config.yaml
vocab_size: 8192
norm_eps: 1e-05
attn_scale: 0.125
decay_shape: "linear"
Each number is 128 + 32 x the weight over its row's rms, rounded and kept within 0 to 255. Layers, rows and columns count from 0. Numbers have three digits each. The size before them is the row's rms in percent of the matrix's.

# up: layer 5 MLP up, 1920x384, rms 0.164, rows 1650-1685, columns 192-383
# down: layer 5 MLP down (transposed), 1920x384, rms 0.164, rows 1650-1685, columns 192-383
up1650 093:131144097097153133102110084123078058134135064127091154130157124145144081158083168121156136119118137077120116138111152109203147102121145146140128160129118161082167112183138175140069093151098113079133130123091118137156084143128143098144147044163113147098171139096099115139168142147198160123119146092077150123152173169159153178093167132218116109081121137058114167150150195119105117098162158105146058195177124166139217095122101088169104122129122084166084143109137175127156140169136119113155100121159100145136170127123119137100098167130142096116140127130162133088155135086158162138
down1650 099:163111111158117173125124124173161156146129160129154159149124121128156127111173180158151103097148100172117144139130123142119108123097134122091175151130111193180151114191135165152187155069142152183136163214172099166104157126107151089101139095162164150109116088119120156145089132099070100070152173100130135098156131143092127124017098113099170100193140120130116154129132139166092129138158132065156140113033116143146220111088122111150104108176120145148099131177108124139116119131177131093139111167143145135113102143134187145117121109155146095156127133087124163192129081202202142070
up1651 096:148145118152120113089133162102129128104062096168110096082160146125130148088084091169114180138118114214144134097161121142142119119093102128131136118137108176149109114135073140140132093158107091163163088140146102146078138135137106111134204145075147145158192145159123123103109168171084113101130096076142159154215108147119123157148124122128125096107182071094152102104141090137157112127099163103112127103078099106153097167139134107180133112099114093099101179086093134094141117114088118068151206099124100124097127110094074108115111163164114114113153132088157106159131131115114140157
down1651 101:178141127171092129155107089191119199103171149159154107141137127109150095107140200173148120064151062109106072135069130085134113092160154108125133127099116138138110139157091115093119137120107073126065117141139073063189100105103134151126100123148132097124042120156151115191154077141173140119064149133139103152089092162085109145137105117136085140150111096138104127062143173155152122079117108095156115145179168147110101093080105111111088131129149166149158137152140129137155117083183125166145071163095160076178066087136120144185185158137150075159071110183126125094165206129084110129
up1652 091:147124141112123127109174129185121114113040152164101097169165124118094190146144093086107203110100127151182083107106096138151079188117114145112119129107137160145110097125148073076100125069118196167104114134111113135145154090077153140063094136165160146124131111083081113078125150119145128066104090134089073152144122099169095080156108084103109121116071184125141143129133114129142118084195114158170188113122114181123145134142156145147125128096123186161124138122158070107109096127126072139044103172134059111154201074179136125132086136169154083214110165175176136122162125177143159169
down1652 092:094171098144114047135089160108082102096152147083142207103157196075153113132103137148137108111147088068141153137107127150088178127161158081201111142101176134061107157138143167216127077172188086078135100111142104138177113197167122149125202113107130131092138126225105145097128166176105079158096079124191140101112201113076121140135144141125102149149134144167081131189098101150143126164095140084102121136142150124063121140064107127173119130107130035119125190165134194113163192165135153104153139130118115106068093148100139132131148169166120164090171135109128104154126150115165096063
up1653 098:087101148202149100087166097070126142137093175107146143133153147109156138103079174111166157115170114093123151098140128137097145134144142106136128102121182088109057113207113118137138075116116109111181158126091104160169154139129153167144106155106130145146117119123077121127139108156104110160172146137136114127090152130133101191122160137165070167193125137186136124155135115134191099142078117126184127061119057130123109123138112171176177112171075109108121138118119197130097150174168136150079125154135090163162129091136126141184120133099179133146132119104103124109132079160124116104
down1653 093:174139154088116177059156070148163149139156118129157117131123101137121182076136066096092170125127128172150100118110142073177092172184165177134081150096096162141150103122115083094091165128146159137092155132056149140121156066165126098089173115129123127061128158121168174077131195099173133143110114121144125134157064173117123123123092143077107135096121132081091164057143130154053156096129169146161156164065143101146153103090121123127130097134178097126130127114092047131196131129128075098175103120143115093135185108153158103054177068153141155154120157137166100189110187109159074146
up1654 100:103157174184130147136148178150150085121183129136175077154084134167142142145131188126151145168123145149150166114176159180127137117155161139103130094134084074137143124138158136149076127185130202145094120109102124159177085102151112118123120109097138113123178100129079066119128141092096166193197147120127175115162144072142060163133071146095107122126133077137102153148162128144132147153152078137077161131111125140123111162113086142203129102148103110220098129110119076087080157106141128138127114159085152099203126090100135126083091142144192110127152137139118096123148121098144155150
down1654 107:205173128114135138145165142131135069156167168159117168108125107157161161160123148162104170063117087082107112163165095079107170057110141112097083132179054145106137121133098080156124124184119153150192144145167182115075140113101088122111133099165160112074109137123020124135118149101192064111117144197072154107176102168081115103174152125143133124120088089062112121125133089165163192088121134110137163136148099147117147161193147049157190176131101152108158149107123157187177170083078155108143156122131090119143151128152073143099147149123103104152147118161134129164148053120161147112
up1655 100:087160181132139115170129114170170150132075099156148129054124146170115129131175185135126128085120146106157162148138127151147115173124130204169122192150201097157032120119149060198108158089143104162125114152147168143085190085140116157139129139122172129137165163081125214122149154152122116163111146201141166145093035137186143147139093151092189094188125137132145162127124187133096171159110151103137163133115133101152108116130136175098114174107131122142057126082148093099187103107116119103101126117181116076155098150161124121133132159167135137137100131144131120130140123110115134120
down1655 095:134157148136092149156202143128132120130144138091121094124124193083126143136116096143121161114124137128146144102121156115118153154121128166174153088103091165141149119142124130109109174137132128082182101121126111156153128135140167143139121123116129144141140121130093126157119139104144194101131160077128148144137126086143141102145164121116130145115153094034172137073073084115138107096130159132148078167134152110092141085115170158101123136236163190098151102120116102150086181143161162173157105138074161095163175132121112096150188095063131155113119118094105109115095148093130167173
up1656 096:093152140163172106137125157101186068100080183093137138095122100060100141124104198136082112132123105138148138181180112134102168033115177127131111176164115132145125125120109149096128134159107117186091091085113107033126171166116118097112093158077163063099097091123147176136130086093109120143130156153120143114114117130139140154130120131149120135110167080140127108194131167149099146119192080078128163120117125094128099179096149119099173057129126121109071106124140115137151092192133146110151108158116116089122157141144067090111103132089105139157160109115108127125137120093089158148
down1656 085:131084142108133136098131124116074193139124085107145099136139098106133122075117146117098169121113095100151100048017090123161121187122111145152094150149144103115184099088115081116151135087149174117189143153058120101120139068137133091134129120186134173207114165098075147189133109108123154161148152078168086082128175166138109079085118108110132118156142140052122113100123098129141115162108171142153128143088090147176188109168139116168088122155149162153135145127135140114112061129117131207123126094081135199145159141082086165155088154155125088164131124163075081140143159125119116157
up1657 100:131108188112089109132171139102179138072098115117138150100145112149172075121100096159141062154124126118099167122146155119115168114107154199123203096114144116126160163127075143104124118176075128140167122115108117159121099157119082145111152190137081157175192173099149165196218115157157159164085118124160218079137121154159159195119136120093183102140121104139147158179132151104110099094141134114082128148098155183137165066162052120131176131122128158154141184106106082090169149116152102109075110109114136130099096129107090147121182109112089141176142140067088129113157119095080121148
down1657 100:112100116151158119117196114094144126144132091145064169106212079097111102060123067101180124106150131201170118113123138094047118116131102121180136132128104082083150123088103136045064158089124101132119127128131115147109170130157146092196137107104139227092111139102149080118107141166093149173116128126085160123121111146125156142144105196142071152184130148173151134132141159154142082104144165143117141111153117100138113147151183186095171111107122217088106092222094137137152111127100144141110181112118160120070084097080122085161145142151136144131099147130148145150146088203124105105
up1658 101:073111100103159145155117149168160160090092131117100121120141174112083119125129083129099173151133136125108093169119185148065070115162134145081149197204114140111165074185197103060141122125162117101153090108169146065095108090178158109133122100149162112110157158153076101109155080115109118131140149091148070093126151155145153126111131103148123109103147098130087103176097133140178149101153130137181119128180133107146140117169103132193156106063152118152174098177174141080181103102114094176091181190086172123106169210114183120116068184089118132131164159136136102093125171124105101106
down1658 096:153153119125171127225186140106112083112182148108164146081099131146123135112185128094125087101111165189117136150153105159141114148142084085201171165099155070103078116151104119162133197118035108169080126151119182174089145215174123122096042118160110130138114072102137155152059089151188111108114090168114123110053125149167120137127150141164121126169146149161120134112117140160103164134122126178122130123119133107134166096124123034150102150196126113190129149072098164085104121130079090100114101144194133108119104166103148114141150127115133140112080135130201076134128095061128145162
up1659 099:167100128111115179195094089112101098103102123140103137162136151139108071146104142096207148155125111102170135120167145122110147095154125123131098136146146106124092137096108077138075192156102115111126133095128071089127083114077092118139118150081159050154066135116135104151149167170128129158087090154084097122133123116108114094122073075136104127108179109099043152154160062158145143098092114128089082155142170184149150148111180107103084071090131173166086112146163140189132121056079184154151126134145118113134049157141206210105138159147115095144073143146105139121087114078116108122
down1659 095:154152074185115080069134173140194163120087180109087195136116095150161127113101096139122070133101127049135085131122127116098107178135063198147130161107169074108112114076141122146132100063123130139080074129137095187083100137122067110085153175118092108102161164107138131108085095101096128125114109166151151121090155109121137151114141148200164115111143144159098098151093083136091197159120118092162071149131089177116090121128130140113200132081128070124147117107138124115095121171139150130187074120194135119119194126076144122081206162090181132129158132101104171108130137133088113122
up1660 102:154112110134151141107146098116119152151109149097126118099116082115091144143130145120112179099185164137152213146157096086120103146119081128144194156171136145170123152140106133159108071188082124120082121146179080096071117081136121177159130238084138168164165155070136126102129101107105103061162133139141095146160092099132114072138117091127094120104053139122117158101090159133126115170134122245142138087084114128104140100123127141092123078136140108141170202170139074159156157191043125170118141102128102104153103098110109113091136116098103125199163190152104143095096090154105091130
down1660 096:149135104131140124175078148119127144151161110097069124127097125129130127132158144092094109105155105094087131133069105114162153078163103164146072145126132091104091153134049133113146175104116194129157140140084101185163196135138117067092162135165115149099176111121134153126123160111135080115088095137154088095076084119128082158172107144090144135097195107169077174090169166114113071107146106086141134124083138112124106132127155118138114113118172131094079138153088153130151130119132160106138198160088116115152069129149134101159112163147154159116119158159146152169109059068158169121
up1661 095:168121079125105053155101173135155078108146142182163083124091088145130078162161132111173121095136117094125136106161143177139140134056142126128137151183092194138176106113137118163113195164114109169152120144130127135077114162128104145110118135136083132147118107068174144114111101104106095179102114101121121173125154132120146182101123078125100134141132131124072133103126156163160099155097067109161095158155130162136152107115093120130097167151119174143117103120126211125131136093185126213104123142160133157119159151147079108116204169091171133126133126173102099082155124159128115087
down1661 101:154191112119140149116109110149180170129149128147128067128136105129141178175057073126118110116114134128123201170165158109182187067079136134118079143114141128110143068181129166124106074156128108135178100105116106078103128143085155125150155125174142119115139132110120102155095122129130126183104178176138104126149108118033200185126127118102142133149090113142122142142179062102127143068158107110074159152136168093177165093123129084135141141137148144191120110155035101128145126178088146082106162122124126096107132148132157130145101108159110135115094130177086140152124134099162145097
up1662 103:114055157135096174185072139089128118111143125119076074144080141144116151136098161132142092138149112162180156187074135202099120166178111164184114129135077100097144104150081127162082132136088129153078137151108134168128151083141108089141108181152074069078139073138113191167153151140095123159093111133208132165120157124155140161135102160120137117104137153154104148157133135127141134115061183172084141180162140127108121127148135088127121110141155136122087154101111128151205117127153139120099209154119128124151088148096109138014094162122108109128135108129112150110141134121129122127
down1662 111:145138113152196135150148121090129159109125141170120188065085164185112171203097096104134104136115136090075049175134109133163104108139140191100052072118140085098113111142110162111173080129106160108053073126123091127069175133114175128133185125130077139107140174054133095077099133127177125138109062096156130156153112137095169111126102183129148095107143121095131098090140134111131130126185127174124054120132097138076156148143168128131169086155136115150129171189081119161149107097086137103171129112122118165117110075113125124122098125049130089145119163089193159163160073156133157161
up1663 100:116114119109152135151090155161131158088135157133155092114144105163091129136105127086193104141143148139164124162055105164121182120103112087077089108062130178110183142142085133177104109091196107111193174104156090135094094099148152126133141175128108168112130088134079159166127196081088136173085112100194073107134123122115155141131146131159155150075124166145113137106138094097146130121152118141129100127174188164185171180169107085136131098116096103165139117169141146126144092123108100132152087115173101095094078137067077149115148174102136116077084146083151135092109161151100094170
down1663 110:126159156078078121148155078153170150147142181106137137056091117119080179158073122157102161093128156128072120117081132122107162117114207136118102169168112183155097100118139197103101175155112156168137132084094060140168101106124138137106152087084199157111117122045140146107098107096098125139124187114119133056165088136104134103103079095121129115152114127158157083121123102126132068077135097088172097151147139160123179154168155122132158120112132137086165180139031096072195141131092102136116087128166085124156151123096109147084137100155104158088137185171110137131051086155134093138
up1664 103:151166097111103108047145127159133136118057134121165126148120104141130160137097073128180155090153093153159086177069153153107138143115110195121092206038064161134099152111154128099107128090108155100156139166116116109150117081142126197080103137102082133179223104081154147165164125112161122081099134163140130106130116084122135125155118105119140139117127167081130157165140093138111161136116101091159087133071149173129120089136160186124171125089137096216162172139134107164168159127121100130105140105085077136126180121139160116134117090078119097068143116109127163161132140158157143166
down1664 095:116161108111153130182130128097176154136122092145097109104118104168132053121160170101133095144188060119117184091158139144180108161052183102130183152169125131121145052109074116146172144121168139158100085111224130145070157151156121098102113142103106117099055164107095092103104149062167159095114134059099149122155142153195089129113134142173151105142059123133113119117170128124129104079103129195081189121137060061125121146148155151199065098129097121101157121092070161135071135173118132149112141133146165107124067101120122131150134137155191133122109088098110138109077112125073170124
up1665 095:132150071080156107062142139124109188144159110120081074161111150127122088132133150180199147174166129135148148125090143160067159096103101180187133073120116098115152170083147091096092082106069075152149129097042156091114125154130093117119147086113135146126111123145111157143116166117198137129111103130191086124089115140171102179099165106141136146113098144136134196120108157140123118166123120113171117081079161138167130117147099102167179167151092181117136120117137161122125175175047179187192082123120056125165132091103058116134114120136162135108190125132088110112107139054152079099
down1665 090:092079161130111130125145132158131137130090150128133153130138135074129110148159121175061145070136175084143141145111128100144143126121159035091192081088115126118116109134148089162139188145161183106156102110149134212151107134156152138186085104154144040117167153126137133114093094107178141107162169142124143108082126131102146154083134120116110173136118172155115136112100131167126197112129084065103157160171120132114101140074185123141081077095185113094150114101081114171147140144149102162133071148128084119094152081201140214170130140143034117164126161143187125095132106187112105179
up1666 105:101114088130191121177136107114137134105098090144130079146129095151105168115074136206104102091161144156144104151140125161179108171178136141089109136195116140123163162121144108110131114112084144156170145188124124118131154139119103140094129159114139068098114159146175113153146092116105150122114095140162211148142136167124145122100115146120138087125089165119102124083107082140107063132117132167185106162157092082157078159089147123159150122169110154141100149102082107070100131120145152124109103175084097093121120128137150107131119154158120135103166065142156089168120155176119078134
down1666 104:113119127068073174134124162088132103205138089086179155131151117172112096177119166126056139183134163094156140097088106141132122141165141084083123139091121160113133051145123165085141135132130185099107123139158092127127126153133153154153087121139096189158155203103139164111154119119124105136198156090171101141119127161173126121129110103074135136124161121128052122187104159146069136141142095087154091142128146112144139126117099189046112047111061156149074133028098139157125184096086113133158124123146149088172156116146147069109112094146172126143145134131119111107092159190128096146
up1667 103:107082144172133106152057103140144141142193078128105136093132125111144171133118121097102205137117134137173107096155152184200115119140189081142154120115179086135150149118140125092168192135109083122120208155110144081117097135147141104140130134088211091069117151166120168117238075188124132098085137162129086167152117164123062148052177095134094134197104138161117131117114156093103122091200084119141163094128124134064143117125169093145171138128100121133191105091120098135133101105126079181129134105094143133164160139119121151090122167110095043095149121121190090228145086061107109103
down1667 105:123144182135096096169085169161165066121111088142139076125101156106120080134161124106122157130106167197158068166178155086104150074184213067143115073141127090135070129178163090090093142127094134122116136089111142068109128150102101054117128168104156175170131128131042112083137144128140163075152247112121137153075140136130136145161119149116093092103126100094111146119130078133127110214119123215133076110097094140109152101133118125103211144070133105168135149140106090191120170158079087169113090068130159145114112100169196154113125151132124171145080104078176168126152169104159111129
up1668 101:126152157152092170170102135127148103111111125129118105233115150070120160153115097107156111056097061156059141122133163138122160154116127085100126170156085108122183162135123115079137172121157110106141087140133178138063150199149154084176128084106110151124060207164153114137100142074143136145123117194111124108163091159105100157170084142149144198124152159165136133059101137142138115154167123163143113128164086127101164089126114203132118163168153096107088123125103109081132078099139108125135071168145113118121167073128159142166110121112126100111142119124131154161159102081131112130
down1668 091:149112128150148140105158100152105131134081151196126082068132146131138090075134139152136154136111177103183108159116104075097103139160133174138154136092127107142119109077085121179082140183080140115122096191105092109169037127092124105112179106124151050154163118110114126117202115165107167158141112105136135180077164112138138146145170150143140128031111128068201076110097140114083148094093126132097147133146159178093095122111101131121095104103168154155147133051169150128113165135124138127140155127147149149167132128125102094079154080068090147142149202117158128089136182199080143129
up1669 103:116142158110137090124165124120087142099152157109112109142149132158125131121119136099142140159146167118084107107098115115145092125102107133142221118204165122171142160176120176125124216198132125136129063080155113124120077211112051099185164084134122166176119110106103105087145172114167133119115153128116159084154154099108135125166163079102066132142181141096041146137120163144073099158134109085112140182112132189175185141113158138139166100147119106185066156127070146094088086081130127135152083065123078106191200094132129153161156131096153136096133091174132102096136161133086115144
down1669 090:167014113145176060158154093141116204083046154171128145117156143132105114118133139164137171105133080132130154159100127129104088125152132141122131123093143088095124131172140099105141072150133152105147117116123113132140122112103161097117085109094136085106145143101108159144140110145152159143151119135064127127136122147115091109098103062150189096140081141103190168097156097115160125106122195084147104102139066105063069146151168100129136161105167060122198221093102124144181096147115138069099174133171161169130080127153096149146052116112121103161140144165107184126122109143141157175
up1670 096:049132124142160093106162171135153067092137126145122084157090149107128168196163131124105138142132083190118160111144130106159068128126228176114150118146138137100126155110177092139098171142124160124098190089111114105118132156159148161108137116089143141130095107132138148163124120162077094083151136220146114182167088135108142179117148090117126112126117076131113160113119130119128119129081138086138110115100096093130154142138111185209175168113125128118096186079171105182157182119175116091154166119067117124143142140095147149142179157149185123082083104141168127161099135131086178184
down1670 102:124144110140141109155109127124092150181119162099169161159085097123155171155207093131170117124098119151110111130127157138111146115132121083105170081119133158121100129145145145098115181066124112126119103177130154106126139132075165180171094131117129100113099141201144178111118112157173142111169119161147051106110140122189145133110093114168173119163124119088134084091100155087077106107094124156113147176126177165060098112120166125125151145122105060086147151106168157083123142136058076104106131153139161088154141148113125128134091101097114166164112149078118124092111077095175077122
up1671 095:105165133065122161097163154096085152105159122200129088190128122108137145142135157111168073128134163106179145100120136110064167169118128130102124188141137133105183144065096101104109137188124116063092079125041058131115130174148168109122167197112128127144183067103139095104105130137091141190184116147158105138130099095101166096127123109127152109071158150124097148167081165077148123118106146127123153089150118122130177111155145126095178109114115113152121140086130138150171107148165133146121161081126123118139161112134138141114118108115211138123103098123143093080080124152110113138
down1671 099:096162116180127155061098109155127153125142138089133126114175118148135112063113127138100151159139127137165092106100130109122162173130097114199137104139091095193103156053191093157132090094122096088178162133198048127123118139156147123137112110122171125080178122117183110177152068148073139120131195179115173140098072132149147129127086175130085132143096167141146137166136190131110126137124087119126144120058116156171159118182177056144094114154095118165136070138122145150143086182185130177165130140061140220080116176132143089223129128075106122112194136175100174159119113164160155154
up1672 101:177093091138162114136127109151074095099113106152122132109085120167126119125095148098156103109144164106175133139172135103084103077206118092098108105102124079145133134126144157174078103135113116129098180144105136119115096131131129126143139165129100084004090130134125129145176136157156112128148125090124059096132151123191136125112142174184138240118112083123130097141130127146120163158151120068147121085145099143228076101144110124094135148143083198136105153160110081137120134156120116114094135160206132115089121096174089109114143113139189122097128113129073093093080120121147101103
down1672 100:110107142130139107184173086119127132160129139160089165115109135137143078135108103180158122152124148109111145152087155098120092169082133139113133108145100124115108134085173175144144106155069129139125066161123141098205132170179091144125187200112140126119147093098079159099145142102181128090139149126185145122079119086119159130138159115129141077103167158080146099137112116039125112100082137144123151136130153187110081147108148061069155158164086146150091162121142123147094119202101102102066114098131195139107199115144075136108128162099102091152158140132165106152146225180114169174
up1673 104:154151106067108110152142159155149090125105129171118083177131094133159142129092009175136087113167143164129088173116136147178126137128160114149161098077123197123118137119200131099072178178139148112121109181109126094115123120155124106181210117112158141086113134102074170170201095121138122131105109148134104114159100151184130148105161130170138132118187104071110138157149120141109189067108124084101158183141135155118193123053143121151118150151097154124099135101104141119037096214147123097151143109044192134129136119113150131136139127122136121137134103153066102146154149188117123107
down1673 095:132187123202165133136144140109113073119120068155152099162176108104120133088128081136146184099126102142130190186146079080131127121163172096074110116087138116160078153134167099153196148119160139153128137154159112141073101116079155155125118114174115122075139103141181080125157170107054193117195112094093149132182091107138116107113129118146156104150124124130118179132168106117113117144190141134082088123155132133099130110094061155111132139137117103137152109145113095144172098145119153144105135104159160183151075094143147161175116125123135106140119190119099128158139134110162141087
up1674 111:146202169081095122120074121101137133131107103153139128082078126080117167065140109165132164156081126103227148130131136125177148142151106089122119105190127120120157097162102136179146141121112157092186060144146125130066135154155180168149148118152121122163073086142134147183090154135172096208119121095142110159131087149104095172126127139125077184142166143163155143151135114089105108160117106136128099170184167185139117141162168042085097151170094213164150150089134112111135172077150124146085126100107124130144118093136187190159139084113148125133101083136111037160167164149121118153
down1674 106:134132085128150062178176147119117141054177142130102119159058099154148174116105127097137074123113064118151152133081118166078102188170128172077158132123150170170141069150146141039176133210117144137084111175130155135167162146146160194164143096173155139079084167169082152126126160138135120102082189186102091138139066094087146133093124093101156149155154155132083055173140146187150082162122147158121171116131138142159134168062092192106123120116122178061162177150098150155158097085107135110074109142143180122104144111165089164123114136115143150063142142065209096107117152106148150168
up1675 106:123079170162102156126148085108095125131146156076161122128141116160106125119140144122069118128154147141134135087134129150090125140137140142137145153111114150199190111133166083099083129187066091125153104074162162142151168089097088147103156147159086197116105156193148191109207077129123145125088097118120077125156156179166121081087154104092151096065114173140135095171151127119111141216151152112132079113215142178203156124093161108115150177140079161129116146123059071145166176154160080142115107116122073095198165093115091123141167109126154155157126115089114121126118170127198137086
down1675 103:089121161121124096069135112177148075086104120168126126126072152113119184112154120140084131098149157163119124129167168145093143146055109104046125185091117122137101186140098121143098079161119119137192131087124092138155078129130066120091173102116149114077155116133173158128147134095150230128206107142142106173129097131151131084095105103174101146098104181090179154173116115170162045151093150156119140127137134074133093133131065113151087117105157111125189149138108104082163115090076123110117149134121169098145121111074150156101122181104104122067133173091124064109120108079058127124
up1676 107:104144163178047098131096094130115139070179144123090126131146045101111119143129110187175125131166176160117131144167148170159074102132157177176124182123130140136173163118172168152147154183106131096129112133052147168137115139165083133143107104132087106072145151165141174108130111159147150161084119149158170156189126175131107129153193087131114119141130113170098142161062101154189100108140097099131131111167152134109119165099143138153119136145128120086132133130097019078153142163130211097159173125145124139137119176118102168085128131106173124126164114122129154152158065129123131120
down1676 093:065147162108135119132087116101135145097111089131146088037106171130131144075119079174117079117178108116134175120158184170110179145117140146152141099082150191060149152170087109158165176111177078117138090168163181147184099111130172142144137112113138129147133131133138171091066091145165096184144116144100100119099145102138174044133162099091148163157155117118144177146114159145082184117145131136144139134085120183141120152116177146081083129158138135147139136146117101174168159097088138177137148109135143109149137133140156111060164143101135099107137132123097079111127158125111123072
up1677 105:101101110155088088106129144126096124088133155165151223147119195148098126110156100151118124162120123130111127132086123192168130136095148133085080103158139108086120140112200139140115128084119109195125166174148110151064099169112125088161121154112131142136109122132128122123128125153135125103128187181127142084116067183184088167091162092115122147175109170142095123038066165149119130086126117094150066180132175170174108091136154092108142127081168154118104159077090096113072160046121103137122135148167110130117145108155133189168142130098135135119063117198130145150144164119153111195
down1677 104:112080086125161093135112124113098136209133099154135114113097150139123162118066168214086111136117189087125119106111177142185124171124181111141156141106098082160095134100075149080117164123130169189129128118132101111161135176089131125114139115072194119114099134140124076158164184154136106123091141132162160149132142166175155114140102202160105072103124190117148149127073162089105155098120204150159135160140140108168108160116167187099164117115125123066120103109129165116083137127102149120120112101106176108170168164175091091175149189151110142138147115124133113153094178103120101103
up1678 099:106134088112122131163146101125163166161115121132101072133158117124166142221118132133141076156119126099115208097098145072115103143133129111152135089110165116098100091151134180101114077115139156151067151132196145130124107086150112113065153181103130169125116170098120139160107135135109101122127014141178157178126169135143150090096126133166085130111185119149077122121075136109088097167148116183118118124143072018103153157134155135071124093165121141085134155131088193088144106140087096197109165116160074141148131133116181120146137132060177121136118139115174095168118078104083148056
down1678 105:151142134145118156128130136186136092097158150106127108103140130190147115123068074090134175219193148172127148131055128132093102131126115105142227096116017148146100120127106112137133108129098096161147148153165115124146116107121121169153074075167199109141141090115062090079128110116112132163197114091115157140095121091168115110119083172123141057165098120147166151130086137160113130085152110167154086113141123112123190130150120112150178180127146149181157234140155122144167121135127177105178099113124181101128106104148098147095122175124141094107184121127127131141199165119106129128
up1679 102:051095167139079187108122135084120120136132114122083131158115145170111109093061137130095119097143162121146146120164104137152106171087099122089092077144149147209099156127131160087134124111129132123156171139113101071156173146142109101111121143189153139155162132111080145116189094141082091118091096116125081160132150164136127099129110123109109131144163097153123156113091146086119106067100106155140148182096137127178131103104135066124125116118152096172091072120127110093127161069107135189086187140123100129093096134157204160118100160120112140152185138145178137094144178173164135148
down1679 099:119117141151134188094180121180150119124149101110115084062189118151141122099178118140131096085038127110198061125117113074130109151121132132119136115126060158077122102118159119132124178096090110176083096164146106180107187135195141130182114129145130114131109121168132069134118084114123108099114126103123128164117106098081126109108122123213123185140131180160080121106132137135099076108088128159075119137066080185106107149127122141131206130146079088105151098167146110141092142180140130070082083105071122119081108105170129149171163103201146134128154033182051144167081141144179139164
up1680 102:106187170047130099149148096174147144104175141123071116113065132119103153182127123090154146137130191126187111135093167076141125153185142127131105160148153098162092144143109155128112132168077116095160161117180131133109148164113128107177113144079124118109159111161141109156136146100180084172158177147127149120113084076139148128114154119141109146145109104163133161203129120060122135129165083105152186128127092136095124158140130097143076149119125112117169098131151090106162109166118136144153190063160134156181053036103118185126118140092110161092100140097132103122143148162116106096
down1680 100:175126136097133053074125129115129118157088093100125113140180049127088113118154129231124148118107101119158137123102109103103074112169099146095072109129126117142142073147131153161134158091109136094148149099131119069090139163126134114094137069146157096148176135181158123047198101105129105139158166142137154086159172096084062134126079151096103100162084144116054100136111101158170122111108131130096126099139149142097072118143054136183178119100145123129161169099165148149123105104150134142130169175081129202130104076129134167100104111160160134135143130119172067112076086132131121118
up1681 101:161154112143170141135104142128103079125198175142138103136133147083130171134141115148129152102149104164119142131178132160149123086131151110084126126157186124111163125131129172117093096147117190130079129171155119154129152112103137098157150099141130160142136138109147176130082081062132082135128136119165108189130078143103146115114176131102127097159151088182151147125181158166110152077133140135144072093141067147123205083187113076085090073126145153109144124142072135115153193170101131074097131143137112091091111112151157159056155201068104148176166164133148119131184122143053097179
down1681 107:101091185139060112111167127100151131130131131081083180138139166083118112087081114133179113091113134126087136109172089111155118147143106145152157096147136103128090129113156083145155159118144166125093130080164107143150130116104159104143078114150119065103148142168180140113129085127088085077137146088117105162090148103166200121090088130071136112148153134120107139178123081116131121118055081140159121103115091088110103092180140157125100054047106175129102112100126106131082174049132115166140096143215101119123093115142121136119117118050149094164134145140181170111099138072100150075
up1682 089:109101084132088126126217120115128157130130074111071149124118139087110095070164115133204147108140146156148134091077088110090128077161189074139152069085097114174150102101090106142062081100141123161153139155159169084095069092139130140117151136102159089107130110066087077135116155108109101128174146208145147145198135135128090158152080117131129126158104146116117109136159090173154172069119069103082158151144108074108136161085102194107096118121072160125139103142167160105103161138163118167092119099144124108132133168153126101156138135152133138144158150138103099132104073119139138052
down1682 104:147151118086160101165067122122122080135168096084126107073139115177092152163093114095119124164145134077146121141178220131129181180106071146121129234164139131095087178161138085174134147129149162115079110113117066147189166117104135101113103122129115152110174128131160167131115125113136152098084074047156101176056129115123097124135160124102169135095116090106151104083087105096136134166144169130167153084116090133173107077127130077125168152166097138158103182082115124129168112085095120097116172148063164124125149083156136119077111188111092091119134121160164212169151173148133109151
up1683 089:144122176156122101127133109112153136167094124142122080157117135145090094133090118123207112119063148083181151150129171174158118099160155127104114115040096133107104211109131079128159116112085117121097140112142115174116126151179154105114098108187170152112064074112096165102136121133122069072086130128117119089118136073118134113149098134156114112120128132127071171145174129129106101119108098198090096135101126143161134086144103086118165106105113163104081088175163102091092176158131112115144067152159112162109143120077118078174150174121113061112099099128115142126125050156193119050
down1683 094:098128088118113148122100126157121118102121060114113143121164143088177186097150120148055174170166126140156101129094148104120126126075068119115138071175134075135123086103110166150109189127163109115193125115153110147128088060066119155153148101051129045120192204149124081123155123091118162201121136107105107148099121243143116103117103111096120116121118154159130096127073147106153164137172134066130115142157155112095086129144131150116104122123155094103154136100094110142154112129120182101109129097091146062176100152150156177098101138102111147151146112116164126065135122082078189190
up1684 100:092094109189150101097139119130088086128157070051149083091107131162102124117100152115155076180112104085097129132115119092142157076056113140185116143120113096125138142167094118118155133133158143106127173139112106116083177134164101157174105209109088122060100142131150139156144136155188156128106093119120080091105162139123124118097125145105145164087110098140130131107129110166117158083166086178169056136182072080133179107093114118170084117169125121169094093182114140109130073093129125086086148126097154135153125078082195132142117150019150117162063058125113109166118088132142190067
down1684 099:117106115069114139070142114128124129086121155154141110137108122108071097115141147123147121147144059128177112102137092167141123119207176166164080105116126125120087156142108108186114170073162121136102148117102199125118117132119087119100160054125126129126119122124091144092087097087155122106135176077127108163106163167189129169141096142088153131141107128131155121113136170081098129111087137150147115141091051097089088143177161222136143146168173070131146150128136135129199086209127194126171117149142063114138150120138106093114066157176130134140157140111154170109125143189188154114
up1685 107:137173148124150094151141157099158146132164103080088079188134145107122113137101128153142149109116120159122141142164089129189081115107083093133126126194140113152155169066165164171068152189144158101133190138137222158126180164138087173152186154118080134204176078132117154127181107088105144103110102109155159094138138119105119188138103138155162109083175131158156167131142124140147163155122125125138101053143122061159128153142108151173090162160146142141126176135144102162105097141134099119142088101149123149125144107124137114145127173180105080130160072137100152074148114113067102138
down1685 117:069124073099143098171121128148103133187084118124122140153104132084056108144106128156145147117080126145069129159170103093164096144117114109125179089121071134159104187159142121159088145149103116132145102118134090120085143112146110170136184094122103076097115128102156112103088082181115151126133097130085219106106139147199146089091126132140146111092185154174088138079164036077117172120137144112124182133180131078238150148108117073100110181082126126126124144138139054114105114113139126132089169229078142100146142130183121133125117169110119116181113145175150147135116158126039128165